config.toml
num_key_value_heads = 2
positions = "rope"
qk_norm = false
bias = "all"
parallel_block = true
init_std_o = 0.0471
optimizer = "muon_hyperball"
learning_rate = 0.0129
weight_decay = 0.0
schedule = "wsd"
batch_tokens = 65536
doc_mask = true
max_steps = 4229
Each number is 500 + 25 x the weight over its row's rms, rounded and kept within 0 to 999. Layers, rows and columns count from 0. Numbers have three digits each. The size before them is the row's rms in percent of the matrix's.

# down: layer 7 MLP down (transposed), 1024x256, rms 0.0543, rows 402-501, columns 128-191
# up: layer 7 MLP up, 1024x256, rms 0.0543, rows 403-502, columns 128-191
down402 093:454482521505546499506526488512506471482503528487507522476512551499515507499502506538530527526528471499481472476535481488508459497521491503544527536456489520464530496485521478495517518519493493
up403 103:486518520522520478509456550493520478497465519528509476482501466512495494498536509497504467501493477461449465470521494555492533498486539508496514452550516509498516485503528482506506457507510496
down403 105:490543522490459489479483537512505499490499482493526501470460497503467549484474513499459507506529453476506545505512524493522507521538456507505511543524473456506498519477481495526498469496512528
up404 102:543506515496485451497506552496490470542465539485478478495507502470500477531510524502512486480510508510510516467514539529521495482496507513485496530538504458488547508479459510535518520531483538
down404 100:482494523524498539494518462515514510480490466513521499510505520486506480455455516534475540491501479513538515519473451461528491510520444500510485490470512500497496527560518485492464520478504479
up405 109:471497497501476496490464451488484459483533482520498486477492503478493491517491487495493535507540505418492470443499511480475513504464491517503524514485512516524471524477534529505522511501518475
down405 107:508509508489557527481493494505511505517488543470464473451520515480486490470535536481476496508475525481518479493520523486539530504511446506496484492510508487520484488477529498544514504500521441
up406 096:492524534494462501460462507466477521506478509494533525451472483488498499509527522487499503488552535441491491500473443535504498517528502497522488497462473478502484457479540498498518535505546531
down406 100:530470493540523534506492478551517516519495474514508532514505571504518512528514460495546541494502474548500502512476549493491496502482507492500509502455519534493503520510450487499472459521430498
up407 102:482481470465503555491524486505509469449510510546447518488513454466543482480505508527502499522476483454546459495496475475490529552484544423561486472526497470497559537506544478533508517522522509
down407 103:461521520539530474478490475537468533450502488525505477499505547498493504482511509477479481524514476504524478492525522499505501469514446488500481506476489499475475507500484455489524515505491477
up408 099:462489534516489527533458518487515488504469490531532471489504508492530502507492517524490477484515487505500556483511460483488478543496499493510493552473508498481445508524487523499505478565483472
down408 096:508497504500494507489529521500482524510502534526517524514481509541493487454469484489520551529501536475492470529468498455458577480545494508530426453496507507502459554490520530491520517488536459
up409 105:475542480502492483524501484472532466468463495517489475542502461497533487491473510531556468465484468524442470484491504513455517524512531471473495498472481492480501463509498491538477456529502496
down409 107:512451527459538475480534497520503505523511526470526545493502521500502512490487467467467516484503507507544524482499485492546504503502486532498473522520485506469501511509515526470496495503522469
up410 089:512491518505497504455508447465501518513507527521536524514488498477498520516506520499483523471501477513529473510478528483470548522484475494501471517532497459500496526473469474456570531508495505
down410 088:527491483468488524515452531527526473473525504471542475465505499481482519499477501494530495531481463493519538520527485469530479500538461504510481504465516475468518550522518524486481497456523538
up411 092:494449506475472461545546508472496509516488505481463490523556513518470475471511490505543535494483525526515544502511515506489518452522515487500515526542530529530538512487491487487531464496496514
down411 087:504504512542493536527482455514534546528461500510512506463485535521480515504539500500480485498528470517481498533564504506511489546547450460487507537516474508471530479479509475522503479512511460
up412 103:500507509456529534540480548474536519515521482487481462524539502441486473516534534470455512514456482508542526475510490552482496485473500521498514495486450500485511478526506519504499512480530536
down412 103:474510495559483498527528498512484493527553507492534531498440510523529519483463507528562449477474514516495494494505510459455463494522525463500482486506527468497493504496507479501513472497461486
up413 109:545475498493523480514485529505518514503542516480506498481506534493498534499521537512434485491476467512473476493494505490553542455515493500538498518489503488461533500496473538480515537469546481
down413 104:476502506487496475532467495485503504515489485519489492544463526483471532470484539507533500490512465515532482525483485462502487494481480501517476445486472507487509515458471458474532485484493538
up414 098:454522517513465503488480562526506496510475512474485497534512541502511477465514502511518508483490513496499509509510524512491513531500504471517498500550504474479470477493515509498462529522531499
down414 091:454502467516468521516468484512509493510506475510501470473515518485483483478491509507456489474492470525532489498488502484521527499534526499492515498524484515505528530488490458507496512454471495
up415 103:495495481476482540510500528466486443484493496478488479542533515477473520520530467489515494509520514532544506504556478481532528470520460517500450513518528515511468516494535520492524501518511476
down415 102:516472495517503476490530462528440512487515480459531524458510475507512507530504471507502479430517511529520490555467478523514486504484511456504497508529517503513513495540522502499553510451504531
up416 103:455508476489478531495540513538530492525500517466532480513538482512487450464511479510510480505492516514517513450529513552503524476511509486439492511490511527498526494444559514545504496426530511
down416 104:524490520547477482481512483479537497550488517513521586491481547489503491530529481473519500506502539541486471527482494535521504506432522498501480501503473495524460476475538487491484499474510468
up417 100:508501509492507455501505522506488503453474490477495508501507505525502518519506495515443484462528536500500533565512478477530536507520510486482492484567464525536496487501490541485535481491512503
down417 099:508529497457518453503481510472509504504517511506484486510479467460460504493495513503508455490499523492463486531502476486465505542516479495520446508485561506503478538452536507519482536462571496
up418 100:507497513542502506505486520448494502526538485528522511496510500491542527493470489519446511489502489450487515535460519523495517499476488481493502494469478501501526493464520539475454454516506507
down418 096:514494508484460463469517477525531534471504508533484470488451504486488492520528520567511514507505517509536469508529486487512479503456495485517492555492524462525516527528484466494518543466482516
up419 097:516490430499472494474475483524486488454472530479553491513477493477531483491542473504496470469515482478546512539500495492514519529526544535525482560492534457507465503491508469484513485459500532
down419 094:548537498464545472501524479510511497480484499572504504526518515526510511524484522495516475480490474504466523554468520518526474512486507438512435486514498485525444456520510507497511504497495489
up420 106:507515505500476476454550529463523511474506533539464481492475512494470508514508491487486434559479542477483487516527508520471542503527478508488487531478481510485473511464534475473497477478536491
down420 102:520521527523514560530486463515525498531506525472518512452504478479504506453488502491500482483504570514447521515493477538499502486501525468526496469548447484502507502504502503462509483540480485
up421 091:524480508503492469488489504453506493540483507458525515540489498493492524535525493510519507506493511466436487492541529493454507527531493541524461514516485478538534504466516503491481504495491463
down421 089:539509539489514500536476490515467519466499488469504496484503509502466498493509482490472518476505494471539498496519496510500494525547479432480502481458513518451498476493490495498516480479472506
up422 101:459482484504512514502551514490486466527524488448506489532468527492525552523511483482499504514500540495498514478518499531490471495511489532475482469509545470493486447450446490541524508454480476
down422 101:509477501527513481476511491467515505500527508492499484517500470543500500463485493551478521536500475465495509482532519464472501500523496480533441498470449499541540460494495504496516481487497520
up423 101:514511474490538488488474473548504511482494524558470469484486477513522495480527523470506519543492481491477504484488502514507504502525535512470548529496556496489503489482506513525557475474490488
down423 101:477502462494517494490498523535510459489509515519436518507493529513500572514518497480487504512518465507526515489488483541501502523519482549513498482531472516451516482533514481534477478474496460
up424 101:496456482471504528561470525518528522525481458480520491493512437493501490540490506497468452502508479467510502533446466485514488496506500491523517484474473488494483492539507522528551493479481502
down424 101:507504503478521510524491488539466524523502511529467476497512484521472499509536489490485444491478510506517476503495528454480467458479509526514492550489492511530489505460494503489521513514507473
up425 103:497486491511518488501495522510508526521503507472470559454511461530529475515508515460543498573483492486481545486516434496498453499550516521496485529523493477525493501498545495510528492479535460
down425 100:508499521481471517499502474510508470434498479523487464485508489515480515501526519488534506512513542500515486466441512478566503460480509525527498476487459493460513523550501515494472470507487481
up426 108:519508513468516532484484511531517521469519507496495499514508548511522456514484507535469467491497492491510507528513490480521493536539497479468529491523522507485518475462477499524480481540527515
down426 103:499534484515516477520530487548500505498521529504485473475509505476474518492480505485514517555480517492487504523515457504483488516490503512520499474527486517504506468516531487481512488471495546
up427 097:506534520469486474480485507489535474525465466493498512529498474586476480520560511456512504543516506487482502477436514503520534533533484516553456484558493487505527500501500507513516476482531448
down427 091:506482505507456516503546529486480535447532497489472521464493469515477457498522490495502534457513508493475443513554472487492527509568518537456505535509508453502475494482515529503513527487498497
up428 101:508500535536474514458494539464544444524505505522478493490545495501501479475558490468483539515514473450481519501487514527506453517533468570512513565506519470497526504490520460487492499473509494
down428 099:530461535527461472499492512481473509506507518483487438502489480499526483555485497480513480506504509505533508543508509527504517460516506497508476516511496496500501509486471537520504508517512477
up429 093:507488505490497523523497495489539498543486514494481519500500493461524496517482491541528518495542552486464468492473477531507508486520540536492533504470552519498490511449522533490527473513483496
down429 087:484544509470519508485501486546513496470537483457486514497445490502499455484508482523516485538494522508509557494495504463521515456528487510469510495491526510485509537508526514479481483505506492
up430 102:503495441513487525485542508519520470557541512470478470504528523496510519476494526504495507462542519489527517480521496508461482453503484508492498497549525496560461502477400430486453533506532510
down430 105:444512517502485510482489503501499499453489595501540549504494494511533470510477472474494516522514508535502455512485455492515477497499513513502504474529525481521531487461458518500487539508524455
up431 098:491497512491490475522488492501528437520531494506517543505520499498492495509505547523524493485491474488519492554481520441491521527524501513508457483489536533487490526522508509438458495461525474
down431 098:495492484516461558529508503501497523535496513489489455465477484480532538431493482501521482525524528475485535492472506497489512497467525537494517441497453529494490495477487504514507464507520560
up432 101:489495493489463517557551458503517489514489481523499470526496487461525505530483528486504501516521505487467501487489489492507496492513513508513540541525483493497501528469480514496487464477502520
down432 103:468467502509541514505478464488526526493526521500506494498450521459546509486486507477491470529475442495527527535508506458450464518489526516509530494485515504498510482489502464512495513537523511
up433 100:463493475510497578558543480482503520526526515522456504452488525526486508504492483533485482487532561469474479494523478479490472516468534451514529526497498534497471529532503516473476510518507525
down433 108:496505514501455515508491498475483482532501499472496491513482504542498532525489534470528550581522485494495453529514512530507459472475483513512524507470476488523509527533480526454493466516513516
up434 107:469511513522496493531513516480488478477518503499530524487504483508492518552465498530534523499535490484530514515513491527513508488471466514485523508536471489484513511498470457518524492489489513
down434 106:446529483458499482513504495481476504487508487477513479507498500472503524540520474500497499480538484532523498502485458527491538490504496517520472458493475496528471480465525517498514504524517541
up435 096:535491522516500493475499561520524555506510542484499514455526508477493499494516511572523479510541530508501490479528497496451474504503544481540508465519481488491534497528489529501470506513501430
down435 101:477463520491522439522521534485502527513527455471491550494504542455485492527452505505538547495521513523466485527503534490516476508465537485510498477566473484512487513442484503486475503498498496
up436 099:510501515476532458493515476455482478509506499494472506487519528484501539491509486533521448485476529485496523546449524523536515493532492486482492492482501485494468533454472531508508515549507445
down436 096:523462504515522508485498505521459492540463466516494542520497524480488538480512509490486512506491492496454481473476506522542513482467535498494509490481490487500496490499483497497524471520543495
up437 086:498546526525524489522501496524480509522525484503524517524481468512498455471517510500478499507546477553457457476489510515504482536463497506507514513538473543522587524494482537531494508486517454
down437 087:508517510533481524513484526488519492506479487483453419512494511488528513482514465494459510486429498465537554495490481475467513471519508494519503462467509509492460488482513462475512532490488507
up438 104:467514507475496433523521489424518469484521518513478454507507464460501519502515512514554492438524507486496507535535506506481524528495511516502518501486500565473513506481493498535543486508481490
down438 098:501457467498519514451491505514477532520474485500553539495509516494536452516480490533523510539489468504471503501483480490496474479512484513505531486528454494514447445506539498523467511536457478
up439 099:532455504481483520467483515531500535482489544506496471484534504492520487503530497448484537513517512521514509454515482518516491506505481520528472516512491455548470518505452535508512482503514549
down439 092:486513465475535498500497519447524467509466488535501502491504472472507523481463526529471445545475455569516505518511538463478495485491526452491490470523534504490527506481496520521509532484507467
up440 103:504509492500496488484540485483533502485513444504579530509478486516421490484457511495491488469560511535518498483557522483483470472477538483502479432509493472531500500484478488529473510478522504
down440 101:477512495500498473494503466510463508505483472532482474501491500507535523510506516474474563552506522535513498486499557508510479558471526475480529516487507533504464459478509508515524500565461489
up441 093:471519507480458464503490472510526520484543523507501484491449467449494469556568505516457522465527485509483493497516503503471534493496483483470535516521520550503504496465485521504507478544512489
down441 087:511522501508523474465502495464500523495493489506535538503491505506511447490482560520493461517552511511500510508481525486551531489553505485539494513474511486486455474528516518456481506484505517
up442 097:476511494446518509548489496499468481534500486481469525500472515487437497488496445517536499519494500503547470466558528513497530498524471506500532513515516532544424543464517455482565501501480452
down442 093:496488546521508480509484448523538483457489513506471501520531430533508522503463491468518468555483504494439480491488509510518496491516503468469494497491536517536532454522513494490518527514475519
up443 086:531525516495544523477487529528578481539509511505503548500517516474512441508400477471518479480476479505497511496510519485528492517527553471554502475490443529501512519508512450499503483505536469
down443 090:500471497477491542556527504464504496491470464476486470542517518534516510477530510554569551519514477482479506492515497512535541487488513526513506519516523510468500506516500517491518502582459531
up444 110:490442519480504506519443519500543478527544539454502476524509524448482517528517510520520458532504504503537511523533500455511473539484497529480489528526463493474484471509493522517463476482481452
down444 105:528509496507485515478452567439513471494516457498522515499521545480485474478494489505495502466518473461482516528477518469505505511457499477517514486539495524478525466472511525498466486485475524
up445 098:486469508478478495491505476466482515498515481515499498473504506485488475503547521522508526508483471459490452507474515496496467534484506510551518509488491460490520502514480521520488509502490528
down445 102:446499462525478501532519528471495470531545497486468501541529480494511484506498495530504539476499454535539471533502524527482481469512518462486501508516485488522485523481491514525514516532503497
up446 094:456489530454478500525456465455511463479452547491478503478498522467517499488499501507460486524488525488505467454477487499471525491471481477502537477475483537481475502466543531492513502505508529
down446 092:513497481506503501474505452539458528501528514522489520504482517499471482468518532496544507542494502519496534483478487495468505516510512526436533479497504502494501481502547504466470481531496475
up447 109:478531474490491490482496528498529502467528493498503503489538489515523538487513498506476445507511574531500478569514510480455479539483482472479500521490502520518521516499493532485482475491496504
down447 107:538479514472506504447496529502463508512529518525458486478505504496533485489521525521496460528502525482512513539515446552492508515516498515508540497500491501485500494485496512476528509488472478
up448 106:497499532556529538508470503528498499467467508490490500503449516495519505514505475484473514508491489451502496470500493491513525518490467511517494544499517457551469484469530488509482491459523465
down448 103:505466512435493473493513521512511493531531473493484510536521505529471541482517501470525509497467496523536526403480537473534515488471509503475486489523501514511422498509504497502483525486468494
up449 099:541509489458486503470517467500541489508513487504510485466549448511449538542442488533520514458495511517534537492484482536489504493532488459506533474519538507502492476492499511483510503517500495
down449 103:454485524524509503544516518543476519487487495499484477533496553482550497524540539490480513486482499471476455511483470486539485540456476549525504500490513484506475505521475491529509487467504535
up450 109:484465513505483507475495501468487480482527476514495435506500511484506494508523472533488515490475510509531552487509493547481494514505526527485465477488483479516535480489481491487466472538489532
down450 116:525527505474517472522511452491479495477524502462490477480458511467466467474496509478504511524500502539460471505521547481497487517501491525468512508517508524511517528498467475510526551467531514
up451 096:527485488492503544534536491511471528540486481520464556503488555458503532505496489535467519471522529521531508473546511495503541482517525522457496539480495501458458469544475476515537466481528530
down451 097:500488529522527446462441517509513477474504506507543478469504448515462519502516517486567485494535460499502478516467482506475490535474494516493490503512484483513565510449535516492500484479509479
up452 096:530527517501512490479490471526510489506484499549493495470488528473531430512484527527558534485502468494489512448486481457460485499523516489523512469467487501523491506516499460546482497534467499
down452 098:480490487522506485470505499521477478518514488461532514526485538506499520502502483498434463504497519491509504510476512505538495526499517502500505506511537509442461519487475526475497484482537495
up453 098:516485514503505487513509520535531474505485495516484450507547529505501532514505493561479479479463503471491512495483496516481541457545509473523499489504513449503510490479495493503507545501498511
down453 092:540484497501481520499453483509506526505505479469485507502515478507550486511517501468506509489512496499502525477476489504495500528484475490496477572440496498463490475478529502489510454480508494
up454 104:499499465505490519477443500491537488506524504517497491530508534512491500527453526510483497454511509507473509479494504527542531488539455534529507463459544527493473503483518462450515514506510475
down454 104:495500548531503484499516500519468515489488519504513556453477485481489510483528489513485538546488519512515481497491495491443477485507494488500513521553477496510523536500494555560495489490477504
up455 091:489512484480456458505546544458491509505473498515505484518537473519511503503477463476478451511495459498491478544502538473491478510503518535483517492497475493457566462476512470474479494475516490
down455 090:499504510490508478504476484550493489509495491505490520496531508526482521476501535474491463501462522523491535405510477516527476525494522473515491515481520482500499520476500531527525495480503525
up456 098:552516480527470483506514512496516464492491500547501482514516513484475521508505490543520498499546499507505532460538505493482500558520479501502458479492501507550502473477491534488478503512481504
down456 095:479461515529481464478532520535463509496468503486492530483534512509484483513515475513511527529514482480507511521478502517464494474485519485459505482454498507484498440546542515463555472483516493
up457 131:454491486455432485494512473497479505513511573500489540468517513486554500518496497466498531509477494467444464509498460513527497518461522485489498471510508459488481572485514508496500518495484510
down457 143:472496502464484473436511479521470507500526512508457501489524524507554473523444531462517516515489490534478530485506462496483474463465525507459457511518528495495512477492497513485489518506495534
up458 095:517478487479450511527512523516492505485519528507471450576473500523497517470564509507528531476496508476518527518522520536475486455527518529490503498542516518488512458515508489482476499478496501
down458 093:498543526522495519466521519518520451496509508508528510499547493515481474568544525484502495511478519466499512519458515470486528514525495487505494529522525511445493489491460476482518493506540450
up459 100:450456516452512511486516507459493497540512493521506513513478472469507471468510436494512468498548531500491495494505471526503503494503469499518477489492530522456481521508480513510544483500531509
down459 095:478485505505502493495453513473537481540495533509480483569521502476520534483527551456533485491507498509480494495469512533467502496508561477484491503480499495505497531504538476515512547460513513
up460 107:512512490507443499488471543493499489512528496506489508483535498477533490544515502503509497454577474499477486501516489462523475522486499536471535510526496526487516523474507509508463525502480469
down460 111:479465483498469481515463515498505509486483512473564501502493502489523480513483508478514487524546470489519500458463505522486527514530485494477515539523484474491485492448475527518525474470531512
up461 100:505481487466506502511508502482503542511448518493493521495515493510512500504558459524458484442571507514494537504490463517515470514504504532567473467541519491525479562473523476510510461460495538
down461 095:494483508506478523458503492533479469519509494537505482521522465477437498491453521509533526547481501506534502512468525531467508468469514479478511483461473501480461553499506506488474534476483477
up462 102:443526459484485509486506521529515543535499504507499527511446499479498475554462528498496474480503470548493485514499476535504500508531515554515515497533515521461519527499511517499519476511540493
down462 098:501529509488514505493496489482467441483474476501509496488544512517508494470513484516513498525501514474540515500462499490483498520475468424485476484506503512523490486503485474469503519492434492
up463 114:448502477464518552525495509490503474498508491485486481466459513498512522476485501509555503481539509516479558507510438459478478488536495465518537493513511485510532506501506443475521520507504543
down463 112:492523525485509512469490495528481500532554485516503513526530529525528476453491502505459487450515467499535447498517488479489515487529479451488496512542514502463450476527451518473496502533466506
up464 090:478491476477489473534541534507528501467516512581491457477494513503527487483531514520522494464509518524508477487517504513491510502491463489501482510490465524475500515438469505513481520495509549
down464 091:503531498518499515531494514491446470475521490520460513511503497477488546535480468479507455504520466536527532495473486454499482500476477502461496524495484496492541497509517488487489497506512476
up465 101:497488496548453523494509462487516489533468440522508471472490484492508520471507474518467465495481507538496509479518541499505510498536543468529506454493501463487518462508488487481488519486529521
down465 103:551530485474531509489469452521505514471536536522506474521454552505509491500489521470517508513473553527508501513523549501506482521494518525507484469512485502520506500452503502478531538486508517
up466 105:486488467515516478527452502513486497498534499469509480485511495501463516487469513479471497456498514555538555502486510525497475474452537486487504444511516465533545471467488537479505492544496482
down466 109:534563529456475500452534542510481478482505505513462521459507524492496471493475496489533508454500504507525500460515518500504506508508507517500465528465501493474521474497522503497444477488478542
up467 114:500518495475491532524531491457528502495528503520461474518493541488531482542521490539525485478517495458519495472518473496503525510462526511538503500481498532505516490501474481462481436492473512
down467 110:458481519527520520520531484469458544515501519531548495475493463476485492433489479477465496521485515505519556522489512510478510473431455476515512566488451529489458529503529523481459505478531507
up468 101:543549520502512449480511503479515469504484484505509511485483458483475509530479548505501467503485505505487522513474497456493497538518527499532495507512536479467497483523543515507489482456524499
down468 097:527500422510463512505532489474512516544487502492474492478554476523522472554533497522510514538498507477540488505463482494509488496479469466466530481471501493523508494506486485530524488492486520
up469 101:476559488490512506463499483494512466503488506484513504516514486550513553474543510515494528462509540498495516465527504480552524539481539546516569459518502460509538502505507550517541475534532514
down469 098:489513439509470530525513505475482505477489521506516476502520503527492493508490470515535507497484532486510538541483516548508484519451497531497500493478470465484492455479510500504539478531525523
up470 098:508501508501493491560502494530502505528492471517469518536489502531516488516456486526514471480541527518467495474493511539495540510471519561549525477518495521480499499510471536513507455527511493
down470 109:528544519476496496513472480467503505520470511508499485477501521487513526486513481515489503489514496502487537512519461446555532529534476518476506532600489530520437479492497540498534509479532519
up471 111:501534502510526496507496527479494523517564507494496506493465513551507494500487466483480552479506512510492461511496539464518518466502519491462470482511498511532490469462505481473483500481484504
down471 112:464455530510495426504507480506474507487482500508482464513486475528526501508470497509509517459471503506523525496506538504487508505523478483520496481493510500486476486510491490501519537506507530
up472 084:504478462476527504478499497530514491492497512504509509501532506466465511501513475465494500477514525481504530484509457532495503542518510505482572462468532488528498481471486476537450469521502486
down472 083:464494478555503530541537506467495471519459461480491513464520469519521501545495503525537482493566530469492444476511521485518481465529456508506491491458478534484482481511476512493510510491510490
up473 109:469484500523512494525523497495475497525501456505508508482495530500491475496448488464465483513482554533531471497500500519442484541489487515510469436529514489529491509509502536479470530496518478
down473 105:527461540523524485546488460493470500470511457493503492510508491462482533459482544520480465475481577515473506501499480511414453501478513463470461454504482507484475512540541493476500509527510521
up474 086:481548490502483518510477518526502512518471515505458525461478454461508473489505492494502479509479497519544508555478493495458473516497528478529542496500492502489500515502516534486481509517479495
down474 085:559430489488545521495517465458511467508504511507514479459464530507462513506480513507495516505488489451486503530531466514524519547499497516470512518480503498534478499467510484409522454549480532
up475 094:465533519481496522477501515480475496488546466543474504513524503538529506494462565536520481479481509507546512473500482516564510478530481530526486447484465484498494534488493476491459525538482494
down475 098:510471514481513484554521524583493494478487485493510484486521508534493532525508467452520504524451531514508490526495478474513525498525516481512510483486499504470510482515495508468476505493489452
up476 095:517503502537470528481565481504494479519476475461490510525547498496553514533496464504455484519496489517493502507529466518521488506511515549485486488448478494502476505500490502538499527498492481
down476 092:509544520446501478559430478488504542493476528493469507488489488456498530498535490479544504500517501456505507465462500516490491466504490521550501521513504458522487499519514502462530514486515458
up477 104:518497477507486506473494474506511493519500473508478481497487494489434456507504501459461489509513498509525548466479481511507486469535513504516510497491513516523512495477488492504484503478491509
down477 102:492509510482493482520484485494487516520459492525501490477470491500439544458492521463512523520502532464474490512492525504500506531529501545490519505485476514472525520497513474507495508493510471
up478 099:518448579528526505476471510488537460530468486497523520471483495519514489527524492512517480485543478526502479487486482525473521479468474487495481475529493480488490532492472491491562508487537500
down478 094:519516490536499529473483473499502517509508514503536467516496480499500534493556560516454511537510475524527500465481523491487482508542534457442470554498515489513461474513490515566513470520471522
up479 103:496483505480447547489482494498466498493513520481487489518501495523490548482471440495499506477490472488508476500533527529516465526486548512499462497477558451527504505547488482462523506505516518
down479 100:498526467467532463535489476533490509482482486495499478487483465533509561498486504477496507492508493503513500443529562480475483490512506516507468521534505526462521514525515504484517453456496493
up480 103:526497533504491500515510538487457511493468512539551487484462521494514491535476473515499508518520539527476512529491502498474476487472500484533490458491492485534489495435452524517517510513490461
down480 105:530474525484519523513491480515492451495501563445522447480499559529490494508481509531519496454458497527508509508563491507504514480475529489481488474468509522463475510552535512542485481493494479
up481 112:500514491494506467480487475449525488524531484507497479532502530508527532475536514471508479472513532520493463492512503542559537507500497505503494489518550509475481491531484479480499508520501543
down481 109:525540494487493540511517495512514470516483487499552500490436501513498486507507536491501561523477482465525535440500557476481505481490491511537542515487470510489497521511494524521533502480508489
up482 107:482456466507455483506468527478463453479503529533519509479502505524517510495524532497490466518492515504514468535467509443503478500553500513487469524534488524457501507504547529489526470532547541
down482 100:497531494510501463481497563489510515491502498502472489490519502508540517513517500488494472480543505501516533518413502501536491516495485567532522521497558516510531487487483511515457470555471468
up483 097:497505496532513464501519482475530507537533480486513565512510521541539516522548506537499489498536497483536490482540530441501507492467522495477495471497505506524497531506495507558489513498506507
down483 096:465484522489504478530514492480511491558453504500490481495497490483489486490488494508514493517516469471503473474520498522494447479549462474501491489516487511460498496484554483509462521526472449
up484 104:530449515473502462476502495478528496497503521510484508534504502482493530520513469480483464525521520503510493548461493521546499536469458498532487486520514468506490478506486499516486472488486494
down484 107:522510509461475479533526478554484458522496514473448473518488535515529538489497542466522458490487501517495529492481496510505508482516454476544524499496453505491515523508492491488480483473510502
up485 085:496510491498489539539489466490511487506517481488488524499509515487551502498514504511463468490511490550495466506515512483501474486476469531504556471509490495465507512497540518475484499462492496
down485 086:467431526483496524483495521546502510472454512520477505524459508505498471495477504488489520545480526443509510496491473489471514508531556494473475548488515523479512484498507534532507496486504467
up486 106:464476484514526484509520534519543522516513497485518483511531479509485527513497519500525506504537477473495511487477500454504492475509492522440479484544494495542502467467500507489524490529508473
down486 101:511519518538503527490493474525523483473463446522502482472502506505523538493517541491550506521493525494488509470528474490532483470547466500509522476521495471505489509503452519530512472532491569
up487 096:503562495510485518500465520492524471538495530496460487548486455506463530481513463476499520502530494512500467465521503491509517470474492462526520507476533485503503501470522510467490513459477484
down487 100:483513491465493537483530505485508492473469514467521494448479505525482547525515491495497474499472521511502487495496516456480489521489475508491487511519539493490476506534504483456504525485470540
up488 103:487468500514480550463490499500470471515526519515494521489523479544483518508548484495498495525483488512494477504523525472517521505472499500487521504524513483493519486462469469472475528505499505
down488 106:483532500486561509495479475483501494499514496526488491472489499531501491462471526457486501491465535510562468491448500459504502545479510471458517489507507521472552512542498512516469512503494496
up489 091:530469482487443542497450486473443538545524498535485541499504466503482537500555487503509485505521500522511516470486492486533507462513494525500406483536487525527522493493516526497534489515492490
down489 093:477532541531507502510518532495497517516486498509563466501511498479478485480508466492478474463502476483476469493514469525519470514484507469502519533494457459469482486505485487550468497516526480
up490 106:489505491513484466483496523508477499516539514504543502461479519510506492481481555489489468484488513458504485529485483503464500500482485471535534524472566508506515488523493489517515458511543520
down490 107:495458521491457473554549527494509510512507536560508439518511439505493498469462523516494493488485488502470491435503501486525482478522501503512493507520511472467513503508514530505505462540503505
up491 110:476506519528507505496470537506500512527491475476475523501515453516528494545507491476496484510500514548484529523485531547493486507500494481492470525520490468499487455464500549535506506493497477
down491 105:497548480459533488466495499462514489524539519531461480477473507533536537501506497491500534475497515488518498515492530472517506535510487527485503516516486516529531521497515475520520493481491539
up492 091:553510524452516488549486542491512506511486492489457500487541524488432481505468509545499505518495488548532510476480519478510502484555533523466498460498546496484493435524485493486519552488474496
down492 093:457520497492505493480483476499471510515523528526529474508499496510525504497521537479516514460460502498484498512536565487472516480477524497515483540512510488559521561498502450528533500498546468
up493 090:512522516530483483450550529501458481484486492495505511510507458542471465496506505521451515514523565481501543492508524507489507520500515465482511530474484463464492496456509521515493505510521495
down493 092:485502533521518489509519526521463490524491504486522495548503479484470487525460468532490439517524487481510496527497508482509544495523476482452495532519483466481521503475483438509470470524512485
up494 089:507491524464480512506491514487508498499503487520509498515473488543447491516480494511503538549524429512514467496507524528431476479543489464538478459504500491510523486493512440495515479534439507
down494 094:530465503495478486513524502524466536499490500522527476532490497502552526523507529472464569507483495446494541512490508490529503486495507533486483452433492511514555475548460523468532550554519501
up495 100:467503475465480506511496519445512512532512530511459501480493530529470501518498496511495495517469544495489503474470535505439517463488521486487472524500530535465506511460506472532504524491492512
down495 099:564493497511491469515515509503518525511449522525525503493507513525474490505504482481492509508494520473487499474506477527503499479539508540497543458494485517506486479501505527461457515493503495
up496 088:432469521487501497502479494503487516564489494546526520507507518468511541485513528495510500519467489499513503498528524456444486472500501527562485523554498469485459508500461472472502494502541492
down496 086:542494508518530525501489478536513430485465442482490491494510461472490524536571481505542519499533482538523492490492489513500497496478507515490517532521500475445523477479512515505497422501482537
up497 096:499462482489469517532530471492468470495509512497495516502522506483498510567460513501455495509522467506537529530478506510457492523511492509516499503547517521494488495462510504523524478509485499
down497 092:518500494521469509537465495514553515500482495494537508526497541525509516495518484501481492495477500495521509495543520527502492502482504470520501462495484477477451538525493474521524494496546577
up498 094:509515477444490523502495510477460535502520522504503504543493476535520499521517533517503465480480486496526493517487500501519465485473463472493476534527513492495516496534480505522485470500501535
down498 096:508521500491509508506509509501488485447474500507550491503514507465521506502465474524534523497519459505523471508473463476504509509521481466547486527524477485531495451569467473488509538516491520
up499 098:499489511504465525522525474471544498512492522522510520454537481517539505467505493461495468453565504504491523524509481494482499461477498476496545508524501477530521494494522519434506513499505521
down499 100:489508522468506516457491517554512463508522441496482493516460539478498488509509489501524485510460523508522479451521496529497484471519525478480480503492493537488474525494438466527496478488499507
up500 096:552483472499462474498484432470533528515528461491505489508516471471478440470502475538492510479553486562530499537535521506526488518496488505512503537467522478438524485481511509540489444493500466
down500 091:480508518512514517509496514508485527521531526522487517482460445548473493483443491539503501498518511469522478534551476552493476508493479507523507455490509460512503556471507530484500513492481500
up501 099:499507503552517508536518492537475547495536489546495508552472481469493516506512513491419452517539537514505475488523465441501509481492493497532487494552473506508535470496496527489492485496500476
down501 098:501513529532483490521499487499482482453435476459505474483473477512520527524506529519475519540496462544515479549492539518506537509549466466523477482458478508515522504512528487543506533510501505
up502 101:494522567517501528532489487481534536489486472495514474480521487481513505461433488506514526506495497499529511502506529526522556536480457527556481500487487514487501512474484465505520476505475434